Each number is 128 + 24 x the weight over its row's rms, rounded and kept within 0 to 255. Layers, rows and columns count from 0. Numbers have three digits each. The size before them is the row's rms in percent of the matrix's.

# v: layer 2 attention value, 256x256, rms 0.0627, rows 28-127, columns 192-255
# o: layer 2 attention output (transposed), 256x256, rms 0.169, rows 28-127, columns 192-255
v28 104:154136156141151163089153159114133130093129120095088123115140101130121122106067132134083097129155123105163122049146116143127127121089124110156158113120123141118150103109109125161150135125126106
o28 106:151113139102100065140139146117088145120113151143175128182119152104137127158137108108097124161139131168147089168159123112179082111106091170106097107109160090137147130153161125132142131101101123
v29 096:158151116104103125136089102078154141174153128118138142140106141125145156149131168154158116126135125112121077171124135094133138136114138128122131132185132153096110116148131092095084087158168143
o29 096:119091120135159160113144113106158142089111122173065107100171089135145159115092124128081132145133150090139167136126134150146151104161134138166112116120159116134142136129081164141159153123139091
v30 094:111087108135154176139113151159155120135126151109130144124155174120097098141151101154129123119138131123110149117132156150140101082124144118135113115131114062141146133128140119142131128184179127
o30 099:146180117093164125141132142100133066106140113089109115130155065115132130075100151116129125136073164174162088111115144110135110170108108124101118126127102139161139155119145155164137157134115100
v31 098:154161178114168141127150145163149122102179146138156144104122143136124106143113150145095159137168131127108147138156144105067119118120142144121107151166133125149121095137121115090135135136128138
o31 094:129126100138117148120140155159125149154125162131104111109111108167119136144095081163169121125117140141118063113107116097115163134122089105107120148115088147137115114152118122122140135109117056
v32 114:164135125113152112089146129143197134128146137125085116124150126107117158173119112152152085111158117111147135125159118137147147172149091149119126079169106146136129098104116105183158121118123119
o32 111:097121119080136141142136125103116136114109145130132114167173128117114074170134146118125155193099089175098167124091101136170106112149109113144101148129149125137109141112079171088104136127126163
v33 100:127133141122093112156120096119117116126132118098109145121124166098133120139113114092144129083142117140086101095136105156122078175146112102091120129109129151166147146120094133097152173102098117
o33 105:129137155129133112118165137127159112122131117141109128158094130104164154124163127146129147143120094166170158109114178151117134088082142134137132119165155189117100123161137131128099113147163141
v34 102:151148154171127101134114149092171158136134136148127129137163115095094132117138140134183125099093134143136122157150164088162082122167134148110142114147141144114140109151165156137135140135154142
o34 107:067087141131177109147105125147139153103131131174094126124162117185101129126129124110143092130152070130166151095098144101102121136123105161141133136096132131115161154089126171130113148113131094
v35 100:109115117120135159118153118102120135155123142159118142124130166081118117139101074136153117148106120113156114127108119097123131139095087143099104128132123156140123147171153142138147115137111115
o35 101:133131127180155161138129117133114129127136099111132119133115114196135145186147090121111120065179165133102125177153113109142121142160167127114138132113132160166127134088170133148133148117119124
v36 110:100168164139130146150132110118135111156148076147188131125129141146139127154142145154127146133132172153110142119129093142162136131143150142115147145137109081106122084124157135103069119140121113
o36 112:135153173099102138187155118114142126130120170119105098123143122133161156119115119167124107111150088091144121101130132147102124150131091109145110140123134169088162117130108177145140140114111134
v37 102:124129159132118123095155157111129137111091081146137109152105118139170127135138123102114134103107132072143161169143126138133116142101122149145119076079108094156144132120144138146123091164144137
o37 100:134181106168090151135098116141111137147141124150137118130115108103087109148103149131103126157125135175154091133114140144152118136094148144118123113112098140143124114132132096126127157091124120
v38 107:111144166144134168160153139143133092134121155120072091082108141164135136124133117142149092140124147116113103147146114160106112098112135136098140154120124129140152108145118100156124125107150099
o38 106:130145092087160092117163121136126150125111122098143119105132098148137105161125143083159137091126114129141131129141129113113089109122119140149159155141120147131091171138133144115121126158149115
v39 101:127119141147116160134166126148132080118137106146096143147188119120129170106129135084134099130151125177121107075141112128138101155133110153124135137139133159169149115138146140137137118167130127
o39 104:126115095115145115126174135112112126179125150109094150144129149116176111119093144120086121122118124140152178155102132110131123127117200128106153120144112173103152160133138178138106191100076123
v40 104:125095092116149107143122097126112164130115146141102131152151150023112089169116156155104116107111082132131138141104107171131123139110113101106118142118153128124127115126125138095185159143123149
o40 104:113137099164125138088088157134143106110149099154152114085120112149112174121131100107125153140136132141128161178115065095097150060118124132148157077158109126140138130130136098135128116175151152
v41 096:154123110131136114152088152174144121126145093091106165102114130139128152147140154137119163142182094165111123190136105127158151145157092187180121117140140125116138095099099116138134163146075130
o41 099:134119147141127116135136095134102115125108147167099121174129156115139119102120130187136166119058129138129142090142121136116185118106118108133129108131099159140141143125145148111151120121149101
v42 106:103149084137136129150135157149127139129118159131121127121111131152115113108080146130131126149127096154155192089120097085131151161147072101073132140108101114132126119096157096133123105093124105
o42 108:139123133137132122144127085125137116143126117110112159154102161121110114107179144141143113090108109129100101147129158154120124130091130164173179161132141135172106127111102123130103093120137134
v43 103:107110144109135115157163137152116152140116138129115158150157134112141100125072104129131123160127102128162101104180145135123141134095128129106141111100169077146142120122144153109155114166126135
o43 104:117120113132106166106114127143129076111152099133137129113121107173155139130174118123125130146118167147136144151085142132156132089120126121108141105130098140131137116087168089140117127099107105
v44 098:136115103156101143117122117149057152130138109150132117098149168135136152148130113169100120152101155189103137135115134106138152128135137125147150098148104164122123114098131153148136172141108126
o44 098:145097138167145110168079117139159113111097139115081128117142138141129112095163132103111094125153087144168142133129110121117077136145148127111108154135150129084153093118110166136127114121148131
v45 102:145135122115130163144074146080150131130155153147132150125162114110140136137090117093119093058148143132158117141179140112129159108109163115107106121162154124152101136100129097154136139127133096
o45 100:093186120098123101118151110142128100140113113124108122153166125094111143124128124115103083157133147142163125129121112069129100189188127147152132146137163130148126112133118149149148114157102152
v46 104:138136099126094130119092122124157117116117111138134152107144120126173163108112154128154147111149098112114132099128099134181083154125113125084123134141130132143132156156092125136132127137137160
o46 104:102127091124118156138143143114116119156132131102117108133124142138107133126174146154097147117114159122114172147126134084136159152114123158131087081125121151135070102136116118115148106106096154
v47 102:155122121173083101194121114171093135111126126129126120129099122120115129120117091141115120110103149158108125113126119153119108150142148117136120122092147109099113119124142160135113175112103122
o47 106:122143109099144125120119103110163113084120122124074175088125111149156155103116133112113135102117110122159167129105126155108131099137169108146139142113128166136091101118147109118102105136085144
v48 103:100139138093149147163136129137153135152131178140137107118157144106091078129105142102092153137115081101110123156110128155133121118135156113177113104110151109067112094135159125141141181105108101
o48 107:128096097152132085081120109154117178106162103118123155115082130155149141124141133150149135149059185130113124131140141108130103078109110124110178123096129112179144108123085113172115111119107093
v49 103:098145123125145133149137148082125135099162134102114105167075115129096081128148139117116148111115173107090142175115085142123128111142143126105133132114121184114108132121110141134094164091100131
o49 103:113150122112138122085120100139130145181156102122128146101178139108117130154102113101138138140162111136115095130102123111100149086125111128140133085157143114175128150151124130109148132103104154
v50 100:063137080141110100083156124116114129149128161136125142144120098135133136139125161135126118139148124090117122107162154144084109117145117104126145147118146173169118096123145145135161120114129150
o50 102:142086146129124163117125132141113134123116154118147134109119156154156109129146115114126122079126125132153146131176116133154162135157151147111138115124146111145161132160105132089141137090132117
v51 098:089145116149126105108126146121108121113111098099137156154110170144131147118186109149119120145126136163119115120160150094123164121131155155139135165101136160096114118192140159077139154111120088
o51 098:154103138160119153132142098146130136135113140108129063128149133163118104160133148143117130134112122116128133122160150151083171089149130163126137141120148091139154154140107096132152134117135089
v52 104:073140105116113148118114163105131130144150132136112114117119136093122130167103130118149097154087121127158080130097153154098097116133105135138106128113102126098106130138111099171097161118110128
o52 102:144108138154191100132133100153141123136132141143194126115132129138093152142140086145104142099179112123084133136167124119110076087104139141131128103146157083109123142131108144128142106095152141
v53 101:148163139113102146127133121184142151126121114090115062155152118166160168149145135160121145137144096107106141089120143128118122116106177105101148105134170120106131110131141137137098120129115156
o53 106:074121127158118140138117145089115138089117108088155155144110112163123120080146129137176121137127112105157145125103120132136113154141142166149078126080121166131150143139125134112182099119166096
v54 102:129135124143159114119176098143178115144082113151136106094138155077144151095124124129142117124086101101155125098144105119080123191124113105177118107073129122157164112096149148080165108098132143
o54 101:126137139111083131139100124126137129109121129202119148120086185095146109139142102123064129074133153138129110142126175121176183080111135135095153115126121176147070089144184128144108098178112118
v55 098:138126130111149164117131114128090117144136167132130126065138079130117124118095167104114152130146142118116143104155141146136112123145127121148095163125089123129130153125122139087097129125118144
o55 097:094092132138176110115137175112138113134130107150150123183068135121148099182131133146158094112111127145129125148099124133114156102117098134107124133097166106163123099099144119157072137095117118
v56 100:133118134121090117108116091124163128121118120112140136128092114152124115150167082110110114135155122105125155155131134123122146100107129122175125129137143133090125150108110112098132124112140129
o56 098:130085139132110135096131140163160127140139156147128128155120133133121135106145099127183113171120127137093106105104119121100141101128135126115124159122109146099134134192140158158138128177160130
v57 093:098141145105173133083132126158133149115113127132081162146141172095134134083098161151150137130116107140146133103137153118180121150114133145124107124137151108142086099077147133131104118137121130
o57 088:124167082116101119124165107117157118154110142088144109174117110139163115129074130124119095179162195139142129152125144146121162123129118096131088143119098128104143141116129101132150151144138138
v58 107:167108150083142151180185125095085100102102174144132112145096119128115118118099109138135139154162145082093114134140106109118112131112147096137152127105103102121169110127119102113163143107092101
o58 105:138131165168152127123110142144138131127147132114145131188083125158138103138136112097129134108102132110151154113143148129117123109102075130122178138183142118120093147086167108136172109125109163
v59 101:165167114145122148106118120110117088176132151096100140140165135114096130125128148089131139166172134121101134143080171150130107160122083147137130145122124142128144132153117126149126124128114172
o59 101:130072135158177117110124169147128184150119127162119102167154144138134130166118130152101134133144148157112176078126135143134164110137142131082121158120087139152092151138178113134117174102110121
v60 103:112146094134130128137150125079096096154132134104088176165140095100139128120120101163144149125087101132157163146095102127176109125128140132073145115152156096136171120100151164179105124147152165
o60 106:132161137127133114095133105113132115139152115111149112149128152126109118091161118082111095130155119085155111146139137139152106158115135153130124111086106115079127073106133107130134125134140108
v61 096:124117169085150161130095120158098157118144145148133139145103092116171118122160129109134095125110130173133156126152137143069113168123096103134147129142094134169143154121112114169181150109107126
o61 098:135150135160142118110109139104124120131112134133127145184084154144134128134128140157114158141119114148092108118125110082103153119164147116142104140139114095108108105113139111145101153107151148
v62 104:110109118161133097155151108146166139155088155140078143134133099148149133150136141128135139116130122104117106149134114106106124150120071138098130190089087135101099138095108137133121168085159137
o62 101:152097104109119180104169139147118148135148123117116108135144130149138138108160139085087127086123134104122157098117134133118102103167154145168148149179143109144141104128115133109110079164106093
v63 096:106110167145141162118170097131138128137143124110136075158096142091124064104139141138069131142099099111156143122125153111157125100116121110162152129121132149107143104122137139133140173124135162
o63 093:136102176174174130123091135115116148099138149128121150098131114165117131137163111086132095130163127114132113133111132176158140153146145106105129124121084130138135163152117098132099134099120099
v64 103:182153122127107164117119132132107128069094119136125150115104103120112132156152073109137138154103141097144089155152097146183118148121122101082126144152132101135134114135151136104117141129098139
o64 101:135137171145115097109127135122158111166141125124134123136146083127152125100109145156154145131167108150144137135168132091109104115143102158139144091094108143123120111113143135097139143121176130
v65 100:103169121102086107119136134129100099142102143120142110142113140116122162132147119158116120155170135103126154123132181112126144092093124129135139145084058116096092097139140116137144118149158167
o65 099:176127092150108165160107122115131141085126152108141127156136167152155105121123119099166128105136117104154090121149128149129133121127118106134135162139145164159119151129130175115185089108119148
v66 102:136145119111118092108106113126110125136173149118160117126133120177144132089048166117126138128161119099124101145131127149120107115148142110149185112132118134126092139121138128120127137106112091
o66 104:145101138127116126125145148135158111087142089156121141140093157125115121134113112162147158135160139133072107096095141124172135106160141145117098169145105131141153109106136122133155079151127110
v67 104:123143124114161134135076083106143125124177107119132179078118135114125129121116125141102076115103120087101111126139160150162116138129108137131123104131117123162129111150176114139143109149170117
o67 104:108108127172085121105122140120146136121101154109153093111156125151133121167123144124124120096102139156131116106135138132117160127177132132116119124106114157090115116097121090095114109106117163
v68 102:147145094153079146171112128084162117094197150106144133140113093141146148139143130117106110109128120118124128111124111092101101108129109141127129089134125140131121142137122152143137144127123115
o68 100:089127154173145115144134141129118166114139076148125106137140151148111142146134092137128124096126085136126137112104131161126114143157133157126090136179151131092110087110168126142166113138133124
v69 103:145151143167128137101167084111138161115154150125135137136107090127172128110092133107090142163152111127137099148167091130091102119135083127145125136127102117103116156126151177162112185119152125
o69 107:098113130143106093119083133108138140156108123168141117135104118130117098175154153133113106114084126145152123146099104099143093122168164148123161104130146162143107145114137125088117093115148106
v70 099:167132114111127104145166126122179130118168160135087125123122097174093109139135141137148116164118146115125121142143131166159197107124136125132110104114160113145118134175157118110181098142122151
o70 102:128158150107116129129142130144098157158111126100187107118138143104135119152108157130136151139077142107144158091163126140147109113137119096141118146133128110182132149078102160102141104130126117
v71 098:185093112109160110141100160108128164095117146152107116104133137126137143124118118175110152129124126129151104141096117117086120133128151119140161173146108136145141119088093123150103100100131159
o71 096:119145120121130162118099128119128127105101146103133104127120181131118090073152138078104087138153103153079137127146141125173092178095087142094115105144109129126109137106119119106149096129115082
v72 098:139176102123148106128116147115120126141094113142130162106130148144130129101148142089107123100154163135109088088137143125164139114136119092125109081091154094142104141099113089134136156104117045
o72 094:133134137129108125142161081136123102153153154065117112148150123113172123136109104140164158172192179169136121144135152152133120132140143132146139134127120174138085072154140107109093105115159139
v73 106:103124109136121087101164152126118139129136164143137125171122147073115123137175180160143130131114089109154125152126155100118150166128145115125144160112100131082165115115168089155081167098150118
o73 105:151122132145111159166077121135134164123116106124096115125129150106106134097092141096122110067122140100134146147127121126122132153143171123071168137148168129157105165117111165115155171116124159
v74 107:085139113113117138114093107099127131156117115089164178110156146149149106132126116124142182117154118151147120079114114137115134126130122124123129142145140098107130149136136158158129132111101117
o74 106:144103129125113107139140130125154113104109132102151126131082133113144173128177108161123118158105158124076149118186114175144159119135138137128103162107095159139121114146128136137176139150108137
v75 098:146142149187131142136107127146123151130120144131121123100088140177148106131159114140107121119151136121121124159151097184113147155116125131139099131169130136142118129132149123147098170143113137
o75 097:147150125164123140140106123110115141118134145126139145078141127133101138105128150106117123132106138136162088108127123113152134116135134119102104127128112104145140096110110095133163136153132136
v76 103:142125126140155093134141141127134112098128155174113150150111163128111137129113171144135132139119127140140077151141154117093129134127113130121086139123112142128130145126133101081117130099190116
o76 107:131089111054148168144124095155151127157119132151101121083122150151125138126104090135108120127159117144125124129143122134125129085118151096103172119144140125108162164087119134125142113155102149
v77 099:092132112093132105111144161102108145139102119105152151085127165134124106136091066149104107151081100163170086138138098169090148107142160156169142141154117184114128105112137102140187101175139150
o77 095:131109130175117149127116134132137141161180132171102116107102136166154141120109117117119117101161160153068103117132136076140147133109120086103134086120079121172174114137140156103140093097155135
v78 109:133124118148148112139151137155114138127127146142125135096182116122127124134103126069109125100175152151156110125156114141116084129119127132135114158164141167097121106115099124159065110175066135
o78 108:101127090103101164115166135141148114171126094121132147128113137100151158129110154151146065138073146110112138121150093131081130101132154120098110120156133133145122110145158106104099121122197083
v79 098:090115138107126114114144127119099088119137116143123134114166150136135128147176108159087129118109101109094096104178147133125124145114102128133106129118122181104069127141137104146151091142128119
o79 104:195155130154114123148134140154152133142171139105124077183163089128167137119125162122144103128132130120155107118148121131079115105132095103098147158100146099121149099145109120114150126132140137
v80 097:162197128098127153130141152137130148129117123123125133124094105133115143134133116140073161115173101145112135130131133104106114090163109072146124119134148101180135145141147126128135108101137136
o80 103:105137163103126109112134120122157158146115122137135144132154158092103094106168093142174092100110134142124088112119128163129188132127098177115141107137137127138069119108131109121139113110152132
v81 100:083135121152123164119129114108142110103111155140122148110106140145128146150081115106121161095102111172137103103138110153110144135115083104134129145102131129114069096148132118150114136145110157
o81 100:159136113172105126134122125112125150136117173110100084136118093124150167109137162132124070078133112122142123140141171101163131131124181146119161136123137148165114115096158138087128118094142147
v82 098:121136158141133150137091133136134123114163077129130163122132095116139145115098145166101071144136123174110104147154129137130125111169159131125125146127151103084139145101134079109120095173160149
o82 098:156136087103127104093126144139128106165134146118112123135129146162096156160100103114085131120082127105155114134136116122129167104093105127114108140126126163109178146131132115158140105102095128
v83 093:092128118117141097111119095136097150120112099129119146125146138103106139166116152083142110123133136123102143163106100105096148096148134118152135076092157153113112118152095166165121129101147148
o83 096:164101130132129123133130085147129199133105150134118154171136124139161119118104133189106172134094135111140129105163128109121112147150139092143155160140106123111161144134124149125070098147125100
v84 109:071145140112122133183105144147085113151179107090119118167131109112138127162121084148141092102153126135142133084097122138128156068162090183138126086141113107122125135141129160125167131108174138
o84 105:121142119135128092110102118103129166032116095138112111132171121137111152126165142116135169103125096104137143153125131124164118117170132127130151124114174116113127110120106088125122162126087094
v85 113:113168131164154107145131118136133109102131149105125139134079093106141072121127143143115116126145128135124127147135161111144148076090079117115111131128137109170132141139137151165166117117153122
o85 111:186133118155173131112161123110106135116158139150147120098126123131131164115132132134145139124091132123134106130146128115099139150123113141090151111099096136113134129103173086126134120111101163
v86 100:126127126120096138103132129127120140121145162141133122137126146100122122151137120127103137122118091119100115144149125117136111163145128136133156113141136148117133151119151137131120104118082155
o86 097:131103101105082089093129123124166112142124154152133153144140104122120115116158148085107126140147146136122163108118168079113151120106149114144171120105109172163151142165128132134110143144171101
v87 103:131135132115120100154131152079145153132119086162112143149123154149136088108200144108164142148125119096109124180103126165146124174130102122127109152115153134121117125163174136150165155105175118
o87 107:143114124152155154091131115156129126141147162111102122135124143173096106183100111133129136173136144114109104139155133075103096117145162150137178137135115124156145170116167102102156099164158148
v88 103:089127128144086114161110138154127148131123104156109054160087187156127130129172112125163127158132166146169136103135146144119149120112104126102146181137154168135151121152143104143125118116098105
o88 108:136166123131130129138138121128140133114124128118144168151113096111100145161120168096103100056122096107091141127134106084146111153086112091156126094131148102080151193120116185162151171193101118
v89 101:150134125150117172122145066129074112128141091153167121147162108115132102158141126099150123108104116098133184144096144114084079103143160115147129162134106115128099148150099114139132109089113134
o89 106:140121160142145124109126166168118170156118130110099133162109150167148144126125111167144130112107145152131103128103104101110160125131107103133101148135129125111172123122126152108110128126118114
v90 094:133141135076128151123115134139109123117137142140146115110077115132148172069137123147138133149186125122124118149139115111139136108162119080134137122160176155144156123138139120167092126163126095
o90 094:159165132108119135130116105136144121145096081092153172149147122089134157109157107126131093137137140115117121092149116135165173141106103122132136158139141065139101109107120135174149129106113139
v91 093:150127139074154111080138141138138143158152094069115167114171131160138134109117117097129142146119108127141074120131110124131118104139138096108150133120104117141148066148106140095084108152172136
o91 094:124140165131071142100122085121146084129125118154201078110122113109149106144142156184163142158116153125143130123109120134128068158131118104138103114130153111080149112127142165134136114162135128
v92 095:176079090101136095133184131143095131128149152118124109131125146152119180134160089133120175155140151102149131103126106142116157152133123108154135094141137113082154085100108148151136114154092121
o92 093:156143143171096154119109136118142133102134105146121106172163116110119107092143132105143090129073078121125173156103126144098081166114097141085124100126127166115137165132173133140149103126108092
v93 103:134156132109138103130128147125132137122133061119112158180133135120181121093104109138099088081146149162140136115128130105149188133120190139136185130124128134135141126138102150138159110118118092
o93 100:118140085138096184123123094091139137113133122150134111149154146134130123135145134108151101151146134117160134143120170133130091128148111091161107114136163133149102094110131123124127118135109136
v94 095:114117152125130144117155090132141110118103161150102163110120154101127132113118111115163110101112140200133101145148078116124137152116149124123119121136135132149133150071104134142108078151122093
o94 095:149132111149108146153136100113084142135095073139110113099116120126157134162074139107148123122132144132083150136165157132122124096116157132131125106117081149111103117147114115150072151146155104
v95 106:123086118094140115150123159127102107089145153133127168129141125103164154125137121117151154098113144135123143113148129195144134137137139113131123124138115146103132142133161145127108128132097130
o95 105:122137134120131127121125116116148104155115114115119100165129133132124118093097167148139123159121149161138135146125124151121127127134085109140124123135130147117133152111105101100159131153135126
v96 102:120154073129141093099133145134147108142123163094143117105119146111117146106148168137116124071155117114104101105121095146121092112104159105129102112138128125124129162154119130101107173106109094
o96 101:102132107107102148117149115126116136112145145142135142138101101123144184129120093145183166122157122160148167161136141095142178118126135142132128146112136161154112122079167087172103095145154142
v97 104:150143147130150060108145170147117109090103096152114115085144099158148118088135126116152123165127154117108110144123157123137143129116144123074066103155129114139150161098106102113103176156095122
o97 103:087123139116087163177141137106116131124117141125121153134139131117109132170096105126092136153159121150141109142136109122124098120127150163130133132125150150176142130139129094094078127128115133
v98 105:072123083131119106091169141104155145134141141139133087173133137131181159152114124104124092138139140131115128139141132154138148087143128097107134129137098125082111106129104139131125113141154124
o98 107:152157130113119137149115116152094139117157128134128098119097152129117109115127102127124119105159100111150140143066103142137149171123095093092103162129128136143104165130128167139144085120093152
v99 102:098149096177124113162108164141119092132101131100133108119146093126143119137155148090097180143166139133105078115085128103123148099132179126135185121168088142157167142148155194149112146135138134
o99 106:134097185146121147126124113145166138137127109151153144167127154142077115109104122129148104100117136131130160144177137068138094165142103125140093119141180169147119149132112145101147083136151155
v100 101:116105179134135120113141119113084090106134161087133120155122119134100084131108137109114095119114109135118104132107127126136101115146172102132125117189139094117133066164132106154140163121123137
o100 099:163115128153114122159099161142127147140085098178115133098079135137110150152096127113124140135095123140158101148111123104110110104112125062113148143093113129117125145149145131121109116109133130
v101 109:142112102085131132103094115148139142122123144138112125154120133093108105110113131108133143112157129108106170148070146144103157087142174093096175151115125152128136113142118114146070102140141141
o101 106:103075130152120130140158135084138143124104148121152133167147119100134132118131082141164168143115140114109126112097106075126150179105097102094113123080094180099094200113108150109111148138151138
v102 104:119112098099143096115139106149147154177113121100111132170135182108108159108144088106095133153089111101163113105134112107131114146139145199164116122158142155143137089151165145110120113133156081
o102 108:079131106158089142134116137126161158122154083142162134118132086119128091131093175138091139160098134145099117147133153121124120094159090119154146097139108119108078127130123179137129114155113120
v103 098:150107075085123121122135143102140102110110136132106111087129110084158161125109124137155085106126106159107167160143147111152131119111127087149128112126123097134101131115132118123156188120122140
o103 099:140150121102143130125117113160139100164170103106163160125147181119133098131148139104134163145081088119145116118087118126130098077152109176134105131141163088172102107141120131170108143099149126
v104 109:156113138157165169112129131115126126128140127159138161128128125155093138047107166149153125137119077112130141107126080123085136101168109151138116062136148142148137130123125126164115132156151116
o104 110:132121116152139120156124127116141154139104109121145169147148112157111163165136090100095116112083100148171107147098162138139099158168154128105137162131119125084116105108136145111121145126065101
v105 099:133054131125137109124135092172150139132182122135109141116129106079159161161108150136110122124154096133139150113126115142166136123132100097143106154087165139144116158123166154120096146114105113
o105 102:102150151125160138164160137106122153093107138115159108136119134167148101150159152130168147108071167110155111106144145102162149083166128102129131149135105130135113154150107101134125160145127110
v106 101:111137135151132098117109121123148162159112161120147127123170117079154146144151126110118130142123083113124123103107189104175132104158152082125113131179157141131084095106136161083095119125145160
o106 101:140122122088167154102110113173150138092089107169155096065152112169118159134114138148142087129100144124132157170129133119093163160106085198128103116106171115183142129124144123151134159116121131
v107 102:130114119126100164097113139135145121133102117121132099120107108089139156136146145179083132160130121081090137105123092085139137165139130128151118079135124173132127138143145170140152160136119092
o107 097:145134154153080118163121124109120105100152104149132113138144113103111143110140133167141111122109134138155123132104139104093155106169149147167166129127153093135144097108122130144120110102116123
v108 107:159100105104074172132146149123132129127139163109116091142150152129110107115102148114136134158108087125142134091159128153117107133163115119162097128166135120159122147117143133119145123098167169
o108 109:123114166128141070141114172146121108125113128135135146092129154148081134141158121127159089119153146151133168167147111130142158077120135130119175127074109116119134153116090149122089101157127137
v109 104:139150172157097122160114126122106113125147123118102101135126109118093148123158134146146063122095120115107124137174114122176107118130146110082182154101126134111106137120135141102154158150136129
o109 102:127075155110122119140125114137130128139113175130135104117128104150137096164145141114115161165119079132134135143122150141123088110106117159135126148155096150121161172138174113135105115136125107
v110 094:165100158118073147184170096128114137103093086119105121118160120121144120138129107117140146108132129150121145097173133127151123140145170105171124125141138133124159155142128125131132126141142123
o110 100:141086158181116110077105144116147099118112159108125154074131143155131138086168120105144069145117124095150148155089133136087132111148091128146123094126148162096147107134134164113126141132119165
v111 103:144119116106125158134107119113105168162144126135152115139138117145150127130119125092212140138105133125133147127128101142104156121111122138149127141110151075095154119103141152146126116107171102
o111 102:127130156127107097102130118104134148112104080122115146089131087133160135106120131162087138154132109114133171146126156130119090112111158139142114122138100113149150117138129147108130187136113134
v112 101:133088136115127167147099114149104135134143108105146130136128142115137110101119146124120144078148110124153156101126136123112090130184112138113102112147085165065114152135084080101138148130081152
o112 102:145104132131155091095149133118126120114105142145117150151139104138120136138095104135149145125102138129103135114131126133096181184105099059150143129111150117126135096146114135147127094122091114
v113 110:132131143165163143123151145138104115093116123140121176138097085120119108121134139123165147113124121095128143133124118129104135144179121126129155134183145129116138114093137128164117112134088145
o113 108:136118107117104126141094150153134133137082154144145114135137117133077150102157136146131127104118147142123114089122116137099141138162082089126093157105141124137141108098134094083135086097123116
v114 099:123136112172145119129100079129159117156110134131124135105122125120164086158143164112136088113121142144109149116133153110168148104145090087144136131114105118109129124127122147086138085130111119
o114 098:149088089074118105104124163123123112116120109130109150111138124077122161148066144134107158104119121084133130172146113172106139106110102151129120111137122159133099117161155134118123155135165136
v115 109:105129121106106115144083154116114174143112133105112125110113152117104130163138165122069139100140135112161136157118114129164110107148146143119092177136173138134199093149144147184164138110159198
o115 110:152150083184112146068166104107107146089129110115142149101144125109109108133128149123141090115125170131133113142138099146127123158118120147167132123185083125147160160147135178109128154121139133
v116 108:142111144110140128142121125109156128132116151120110143128116135100134157131167105140120131157123125150098152166142138180124136118076121187126109106170117137100108148220140112149170142126134115
o116 104:152103138169159163118153134106064137099113138105141148105171104124147128107126170130135145163085136120132127127125135101135145109126194140120109144122134150097111087097128121116116104113143121
v117 102:119138116086145125108115139111106100141130131137098160107162137139112116105104156138131112116137181129165140132147152161135072153130146143123152120174135127136138144151142158109145076111110110
o117 106:129118154128132146086155125166079137099142125154135119119107175121138121180155137098126096124159127165157131096125093115159152116125131121129117154109133106118181117100168138136167154165133088
v118 100:129122134140124126142124148119142171133129129121098111060175137106172131157130098142146134114131124106145097116128097136141096134137149136113122127142143055125209066097129140138122164180151141
o118 096:119120128130120135140092162091118100114109131132111114135133117127131119099129151103114064142102104133139158139124111101091127196107116140123135113129092127140077128130146150132110119165145135
v119 098:137121148119142132122134146127133115141131114133134121140120131141050129106154169107122146110109203111116146106118122115149158119113116126162128128144117116111113133089104048144120147125136101
o119 099:149137124122111171100141080097096093123156144150081113192154089144117113122101133136177138116128129138079122083135133144146124146153122124144162141115197133113188140096143147106125137146098117
v120 105:103132123116110154107081153122151162128132146125139151114082137123129157154148160147100117097114111115089135138132124127131133133118133115127147165129121139119141092197165132107097140179159109
o120 105:087138101139118092118155075102137116112103096141135117092191129097129127104127114137105124152078118099103147086135088133081129161121157162102146116114131137118123136131090123148179124120153156
v121 101:102149111135132131140092134155125156133106122130165116096104164135103133138150114162124132141086165170127151107129044168156117149102162108122127109150136130109088144128178133121141122150129183
o121 100:153158163170126093129124119094110149116170147132116114134147102141126180071105132138102091118141098128118176097126129073147143121109123128150126127108095102151160129101120145073142111128127089
v122 098:147126107101139138102070130126145177142101172140144159150065146101115101147131124139117129141151138112154124139076123129125120135141172130121133125141092118095103158077159156120121110136150119
o122 097:159139097137127137147104119161201116106136098145133111096135113099139184120115106159204109105138133132089148128132111165101148169139087162107102145105148137163151152126157151124126135151101142
v123 102:139151142110138133142110161128131160108079038116078136140099131089142101154126130126136105112102102148155142145156101147094152144113104147117134132123145121104173099160115174107114137144137146
o123 104:094121122122133101140100133090136114116148124152134143135107154117122141081125114130103161137179070123097128086105097168131096101150142111139182096158107100132134110091149125104109161184131094
v124 108:142166145104140153127118132128132165104156108130129166147112134167084122096113155127189134137097108148119102111128114143167107145156131108094140090107094143130121120170104092081160102153156127
o124 117:103100106156126081143163111147117089159098112177103114142104091109129145156088124163147146145162094109114120136146079125117115150132135117159120151135136107146159099078146145119149112118074117
v125 097:126111126117118116183073094077143101147095103100141107145129086112184090166123104111133133103138148085130134102128128117144146112119158150150134117119104126129139153100128090098133086099160110
o125 094:071106145131092112104154171136168118074133151116122106114110126125119180133164110148142177140092163126081138136126121107094161102162109123184074166110182129138112096144122132111099122135113151
v126 102:133162090149105139157156112132126129075120131160138143146117140119135123103152186142142133144085141105152149108128120115151120165148109136147192124150088154160143122150112149096143109164135128
o126 101:086140165162131154148156154128112143112120126149110134088163128135117133162082146112129143102148131128176141131124153091121150117136086106116137098147128127158121120118118139088152088105113120
v127 097:123141139154150118118113072103167132131130170141145130104126176111083097162145142125109123136157139123089135121164108114123122128134116141132097113138124137093141136093149138139168100131124101
o127 099:170128139141090116141165138128124161109170142157126128100125094088176186133122113126099120120119136129149130129100143167142127132098114153123148126113145187132144124178118139094137105161127136